{"n_layer": 12, "d_model": 1024, "d_mlp": 6144, "norm_place": "pre", "attn_scale": 0.125, "bias": "all", "tie_embeddings": true, "init_std_qkv": 0.0226, "init_std_o": 0.00461, "beta1": 0.95, "lr_head": 0.00486, "warmup_steps": 200, "schedule": "wsd", "decay_shape": "sqrt"}
Each number is 500 + 25 x the weight over its row's rms, rounded and kept within 0 to 999. Layers, rows and columns count from 0. Numbers have three digits each. The size before them is the row's rms in percent of the matrix's.

# up: layer 3 MLP up, 6144x1024, rms 0.06, rows 1082-1106, columns 384-511
# down: layer 3 MLP down (transposed), 6144x1024, rms 0.055, rows 1082-1105, columns 384-511
up1082 093:532489496516496520525453430542514522551484477539514480522477501495480522500494496487480485488489524499508484513470485512520467511516538492492505519516476490478496509467438503519502519521443469518511524490508501530500473501447553477497506518518528487536503497479506510514511448509479465474506495461457495504490478516493501482514563516486506478464457513512498504511482496464494498492482
down1082 094:496481516530477489463451492488482507490488495532530502493514527526559503539471531513510506547555496531503494500512544520482522480504490494522455525525488480468512512537495509512474480488511509485505442482441472489480511490466506422486579515500521495500480491488473544490488511507528494507526508473530509484520557522494489532503484505477449513476515455494524521489507506508483526483513
up1083 117:477484484482509494532514454449487516509531502486534498493526496539481491498521478509472506492521534493550454504537532498482511464500495504533494515473506496454469506470474526517510515506498454517439532479438513479481500498483513534456478499524496474448491470516536468498479539538503518485526479472522475470491496531494454488498484491484457489482469517529512472451478513538513481518477
down1083 101:554480523494516486489500508459503507521527489515440517535456458536517515515473500523461469484493531436524495490452533494506512510461497519502480532481497444548509505470462512489514521500495483532552468485492561499489498522502499507474491526579492470489476513479473535489497507593497476499478507545503485476532512474524488499506515530486447488483535500503491492497491482436507550474474
up1084 086:522514522515531481470461527459514493531521498495488514496507521499494501491535491513534470547496496483554492547504492492506519519541483514501491487528468532513469519524476506482529505509490482494521511506467484454483488491484471518503502501466488482532519509479481540498530531522489533434516480504504458508499530498513484488501499484468477512496518451508510504463518483509502501506505
down1084 090:492489519479478495478528508481519504466519490460511542530515469511545450515513516496489521455503492498494472470519486449504547498521504457443440524492496482492503504488497464460485507504478514466510506510500468486486511499534465511513554530497519503523523492497539518472490471532541477502494471516483532497510506500523493482544465489468503452505466502458463515457447538503470520451508
up1085 131:511545511502466433503503486532520532497461533479491559444464496512538549492504454510465481518517482503483497455492511513471495501509475487497460480502501507497509538511521499497524522470480525489521518499440486471518504508510508533558456483495554447496526465480502531538521505496492474537494508485491535506535509506516543503485496509514519473545454509494518499452499522478493505555504
down1085 098:527511521501492510470553479519480520489514517484522499464458474509481462497500513499471460482485517503467497504513481483504530509477500501507448521476476480526478519509540533511502518522477486490502478482501537503515476519500538490503478490509506478489462446523490484500485529509469490496506495456502472518507487486509471487563480519478476476459497487516464519488501483510545529514458
up1086 095:497486519496530527507506479540507492519513496501495527503465463512499491469482550536494475499518460517518463474476528490500585478502487514505482499502495508479502491500533505501470481495534450503478503533455537457512511493530503506539514462534455507493482544530505527513487504492516494531498524482473501492505484502502468507450460511500490474528525483486545522472502508494500494525525
down1086 094:510506505487465496533465483471465502497487514505552485550489474514506519514526517535509479466513489505490467501516521507476451518553505502494477542521508476515492472503510490485509477475508527504484518499510506496531456525497482488523463490474486443504507515503494459496482477474478529473539541496483542488514492490484446454482482494496469478491532432497521526504497532484514498486475
up1087 102:534476509492499490495497499490525504478500512518505460449483539511518506475538521546504509539463506490490541511538476509497519516506499494450506485513461493493495465571559502520518512517461497526519528501497458478503561452451448484488510506480525468486481514497494516467492483485509496477507532458539513478539534459501514514532481514548501502527475459499507458501513482525463515462494
down1087 102:493510468499451509515523474551530471534469507501492453546507509522486444449502498517491479480541484461476536519495481459488488536527499485509540441490472465503473476532495563515478534529500507475504567478519504490491487540467489500485508469502513501489502496490485501515518475464535523471498530462547521498513499491487527479475477461487515496521492551521507501518498498509519476508502
up1088 103:483504526533463487539456450527544515506468510494488510500506528451521521484527482487526519527532527524496493464484523473492525506491546502500497469502498488510492542503498527514506500465470466467490466460487507472424489525515503504458482511467514483505471513482525529486503518509481532491500511489465496522471489553510501556443521492543473464463515571474535534499488528490462523481520
down1088 096:536480480515485503513571506523504521491529487516470459515506501495482450508446492535501530472467527488507496547501515478530517481540481467503564534522491529492510506471475506501485497515475481489491534473562467542505459454499479481512530532500484537501475449522520474444460453483509504506499503451525472545481534475506478486501526503490512487475508454500475500511447532502462494503504
up1089 095:464494531512462515495469514497517490542484461519498516499502507486494464547513484529449511501505464483526560513459517493478473520578490477470515531468503500493491474496496518538495500477490517492515506531503473537498496544556512554483565493519499512526538499531512505512475502534506508477474498501497490490480488489514470477513513500480551560491503478482470499511502477501490532493495
down1089 098:478492497538488496506520512513524526548553536512519491470532529475482538512564491491472513510451521521445505540526467542488510517524516505508513485538503481466506499538506503486539499501480503488498521535521521454474486499438478538459514492495471507541516545546465539479464520502509474515527507504492477541474520465495491500513468494487511520505461510506463486496473522470526462504509
up1090 099:515487516515490498524483498493532519508520551497515458535522479516537533482511462568547474478507480481503474533487545471513470532537487502477461463513524511466531491478494479500505492473509509513487503491479559470472488520522533473499536505497501474545525514502485535536489512490509476465571492480556449516506507448517513520550507485505523536518536527493443498476447553501501517513503
down1090 099:524519464471500469498500544510518518502482509478509516493496503504478483478550491491509483519428497504489503475467508490509510526472495505480548498475487540503523542543510513486497495488499506506509503495512502460512502536507519484482516474535481522493508544533466527516473502515490516512504471546490475518514514512509502467510500452526488512477523473494548505524532484490544475513519
up1091 105:496477483483503464540544475485500523539491486451487468478439519490530500522530531516508491484496493488541504476515509490480454500492503476514499475497487499491489479485512470547534500547512453505521502544486514508473526466498524494453506528498530486493508494478502512492503519487520519480506521488540499516492522528532524504430460492474474549467514475507498483498526525491507475458505
down1091 099:549489522463499467492513522537471498451505458507512510497472499499476521520513493467538534469528454506507516462499501581436466500552546494504513514534533455524493515532510510523461492550486488504534507467496483530459495512485513505503491486506499485509508519485498524501508496495516477503501502504472462527515508554533517501492485490479448524468472499515508499510462519483492506495532
up1092 131:457478522490485556495528525491524518458538494545529472501542511467493498479465502513474510497531483524497450518513502544479509511502526503547504526488526516507498492537476534516525484508463530518532480571495519506477498503478498504481474470514496512508535494493496489553510565503546520472509485508480503479515500490487513486551474521512485425484517471498523509478479486488473467468558
down1092 120:463514474495503505481525495502500468522459464503493483496527558501503494477560480519535464526510483528474470504514480506508452459500470492504479518533488540481476474503506509485514535497498505511512479535496476515489502484489492491504523537497464541496505476507456527577463502553519455469480485483481485473472528474497509476516501490536480525479470504486529509504495481432467539504523
up1093 078:439551516473472483514488546528501496538512448512516563505514520502500490552535499451489501478514488451498493492456512516473494507530478509506502521461471480561494487486447508480499503504532481507530488500518511488492482493481488495520491514452505526503552506490492505460467509501509510520494475495502545467496498498482423478503510529496508488449478503471541472485479420467510518521511
down1093 091:469537557489531503475545531485500483522497474443495556525509529474482500490527485537508523537485477484511524518475512529508513518499488465511462504516482515512473522470509450477507512464504478498487484477533515511536490463499475436490522488537472569487547525526502511502490511485541492516479523493508522460515527484504484480485517512525448498511484491485512474507461500508538524530489
up1094 095:537518540517500495522498479508521476486507517535492477515529539522467506479494520530503507529504439525506484452509476513498504491506492484493468510491492489523486483489464479507454471517499546468522488477527479497503533522507490498514509500485485535496483504498465475492509510512527496530449456555493498480504556499527481511486475510561515542482505508463478538500516533510459497504507
down1094 098:476465526487495510449501506489480519501529515509510521525515471481497487520471517497536446544512518488527513497486505492518519490473486515513446487489526467509484518520499508525483485479503488493475509509493484517494477498525495546494488449510473461507471498475494510481512497504485496514510507467487481535555504523535517509448498501478522481486507521503518505466489509521459489498487
up1095 097:518494516582531497478522493507517484531523508482479529488466505486494479515510465523484526498449479497547489472537525501518469518501491480487494445487519496513547489511530505498500488516514522522492511445507485499494511519459535483527479452490513470488469520513500457512492496509440497503508514531478458501472547458480486478481504510476497515509479512524494482498487471480456505495513
down1095 096:508505521482522425540499513502453515527508451500546473516499526508554474466468520537514523496490536490531505480508485535488522482445515546510489519498537530465554464466446492489537449470489494503499509522534490507458517522541496544489518511514555479520499504495484508504502493512500488487488476519492444453503449466491536507515464507531513534504492513500486524504459495488523480506539
up1096 101:499464494512527467509486463550544520508510515453490532531462504489494517458506520521496481499505485488491500471517507520533510450499490520488495476532500526477529483502490493480503469504502516489513504503476516448507534564497458573460474525490473504452509468473509515489460468485492523510507485449478474514491443482511512464554495476457500519503497462528487491480491457478465528507503
down1096 097:464540487487471494496537484545501475502467512490502470478518424463505478464502458505464496492523515465524459481450526469446525522483460499502540487497509481501493485495471515531462470489515489501513464482527562445517525476530503553545459469482516498533475531494453513496482513451522514510503518523505501528514476520501492540488458496507532497485473511484458499558471479460490510478501
up1097 093:463478463547537505535496458486510512518461495480490479496478505490518397500479456503542457507475501502484481475525489485514465513505484493465473476514471451511502491493515479543506546442520514481571494540508543503454530501478518561494481476512494474478508447529498503498477520525531505493481506515498517520476459505475466541521513492496514457526493456461571491519520518475517424456508
down1097 098:517462508492480486498479531561518499515496507481543491503515505464544506494515480495524502500504523484519460517505488507506542463526513514447514460482496524497518477491484493495506460485552537496489485499501549500483514521497521501481451520476484507482502474522527483500502495500505490526498531536483471514510518499524504495516493480482488475547498530473529470507487509530525465482479
up1098 088:483525476531516472518476519511461502486528493467519499512493524524493507474507499519513480465460520513526479467479544474494522486488483521488533548530544519521520497495462491517483509552493500463519510489458474496493522483499556490518498438458493523514541465509522499483506501480532502511505523486509521510490501534500484525494446489509508508506469528515546480515477478489491499468512
down1098 098:492478486536483482496498496529505521525551469466495500508429457490492481496510509531555512506532510474550531467504466522496504556479522523475489487511492523506517549483484481494522489512509467467529527479507488472523469519455487478500533514446524537525519547494530535536487506521514508483531476499545488535467544530447492506545500476514501442494512513520462445499514526509511529508520
up1099 106:523499517471485515539495502536499520482464535539497459494462528530518548556506522496534482468530491481530511469492511511480565492520478455538485450532516513513494499497498503518472511517519515481516530462467497545545494511496492493499497548472513516477500482479486558501456478497471521486488421535506501519506475486535484527495494496486478461480511498506480552491512502511496474457516
down1099 107:503490443481503508509513501481452500489499491473519498522504471502455527509530504526501496479471496497542505478525532541507497488515491461537513508462492453487463525504495488486492481496488539505534500495512550497512502490504517518506503470519514550532514467537499542489501477536498490508500498494532521514510450525504477525529516509503490480470506502493533489525531495510518489513524
up1100 119:507480474464478494493498470457520519472486541501521502514469549493502491420535498509513514479513526494480519525488494471493526552521482503504476490452506503486517490502498522466509533493489471513462512458469474472510536520511512493544497505506481532496430522530509479539501466425501507479506511503484562488492470488488537519480518507497491518519508477476502545490539563501501479469513
down1100 112:466505497510508488501472453499509502507510470489527484490523484509479543526462473500506511518469515492440495472470487480469514473528476475483499496549525498529480501499478518486461470473465511481532497471474472531505519531476493473504534483500490492539508517447501527522496515494479472465485541515457507515458493564500503458525511472524508515522541493486477506495511490508509471471479
up1101 101:497512494534495471537484516555538461507475519484505504504527525510506497469487484491493526485515487471497513504496514501507534464474512494497524515489499501532484501537485540503518526537497461547514498455537537495531499455426541562509491488527494521533503508476493507476508493483544465511502444499494490491497517549482509506532464517511480485510541499521516498510496486524522496476503
down1101 101:502507518490505494488485467560474529530485474503499489520514527480497507482468498501491534470518480480487437498513506469546536521485500460462472491491512526500500460479500491472519491484506472520502540479507524512470494465492532490465519493476485562457503530486489485481472530532500506493506500521436488505512519507490488496477458528489476498511504518553509526537491473539508505472512
up1102 088:477512514534523548502494520504490447500513472528456449549511497522481528559510496549507517516465558522500484468528472450475477521508496485535510444493532534560467511499480518527533540465500471478517474524499498525462495481572544518475524520547467544498481513481505473487496535478510507524486472540522535525522518483505494464504494546500495528492504538543458509478515480493462513513496
down1102 094:501504519489515484487491523535504493517479506469492448503503516489498565491510493487501498498484525514463489482539512517480457506494507563517509511488465545544536493478519522466515484451477505553511520513476520549451519476500427468484515453494448535524494536452518517473436499506470516507492491489522486452448521524495509404484516497513548512477488465484513466525499488499451474478480
up1103 106:543462462511482568472551528517520493537501498490480515496479485517496505479500480531501506501514501498505497524528471514512509552516487469545468504519509533535525494477493490485492492498526482492442510519477493502515552515499506550447488499497460500490522520501509503482543496541519540485513482530503477494541487546456539517520540468526528489513473510533506497498491506447501493487510
down1103 105:486535485521446504549526492490463515504495468494523520518499493497468482506514572495494526488534538527485521533493475492497503493532491524453473486500505496484497526508520449500534524493481507497500478482502499548550525473518509466472507469487518496487554496515498523500494494457476454524463513469541504490523522514484495489525517515486495480519518519489461504493464501550462486486501
up1104 113:504523494499467479489530482473475480521524512483472444475468515471556496457534482516515511495491470467489503514495527464496506480494480509536517528470522459515493519478534520517522518511485468515489498525469506527438460480499497577497486495487508483530481489481469509530513497497492536529464500485503518485480502552539494506437509488494461523491494510461531516527512484502505493542488
down1104 113:500456496469501518466468500509503480515487469498480513486549500495532537509489492475491507512489511489500464492481478565501516472539510520500478468471499513496476474537445499505522516554482451478504513514493535473474534484494509518553485491520500509484506457493508464509508482470515498545489522524505495496531473505533516506519465499503480475511486552473495407525515484511525502461516
up1105 114:460509500467505536523507489493501537495533513512513511500486535533479470540530500526529506517517471475481464503490473503520512496480491539495489527596480553484460477529484511458502492518467500516503485537455504454489479484517499533490544506446484465479497534507466500553500497494484490497506506477504527510496525502509497518479502497477470505471471491505544534522501484501478517474499
down1105 100:489482519493470435491505492494518506483495502456513519463517473519523491453490492541516470500547473539565466497485512533488492464507539491520498525500509522459495503476523534523512525498451502469472445500511489493545476499453482548529510493489492511493491470529477505466531528503500434468513484478486486473492496491501576499494527486514501533525454453464466522561504517492514482472522
up1106 103:541506475478519492518520495497460481507539491491485545464531520506491473479453523507507463525487475535524549511430471554433534506480488533562511474515518501479475440497532470535490500499490545482487471492491473484452504500505487530527481526547528535507498479514470500489489525502498503504495474502533474505467500513505502472467473476484510488474490506507504508493486506504453456497499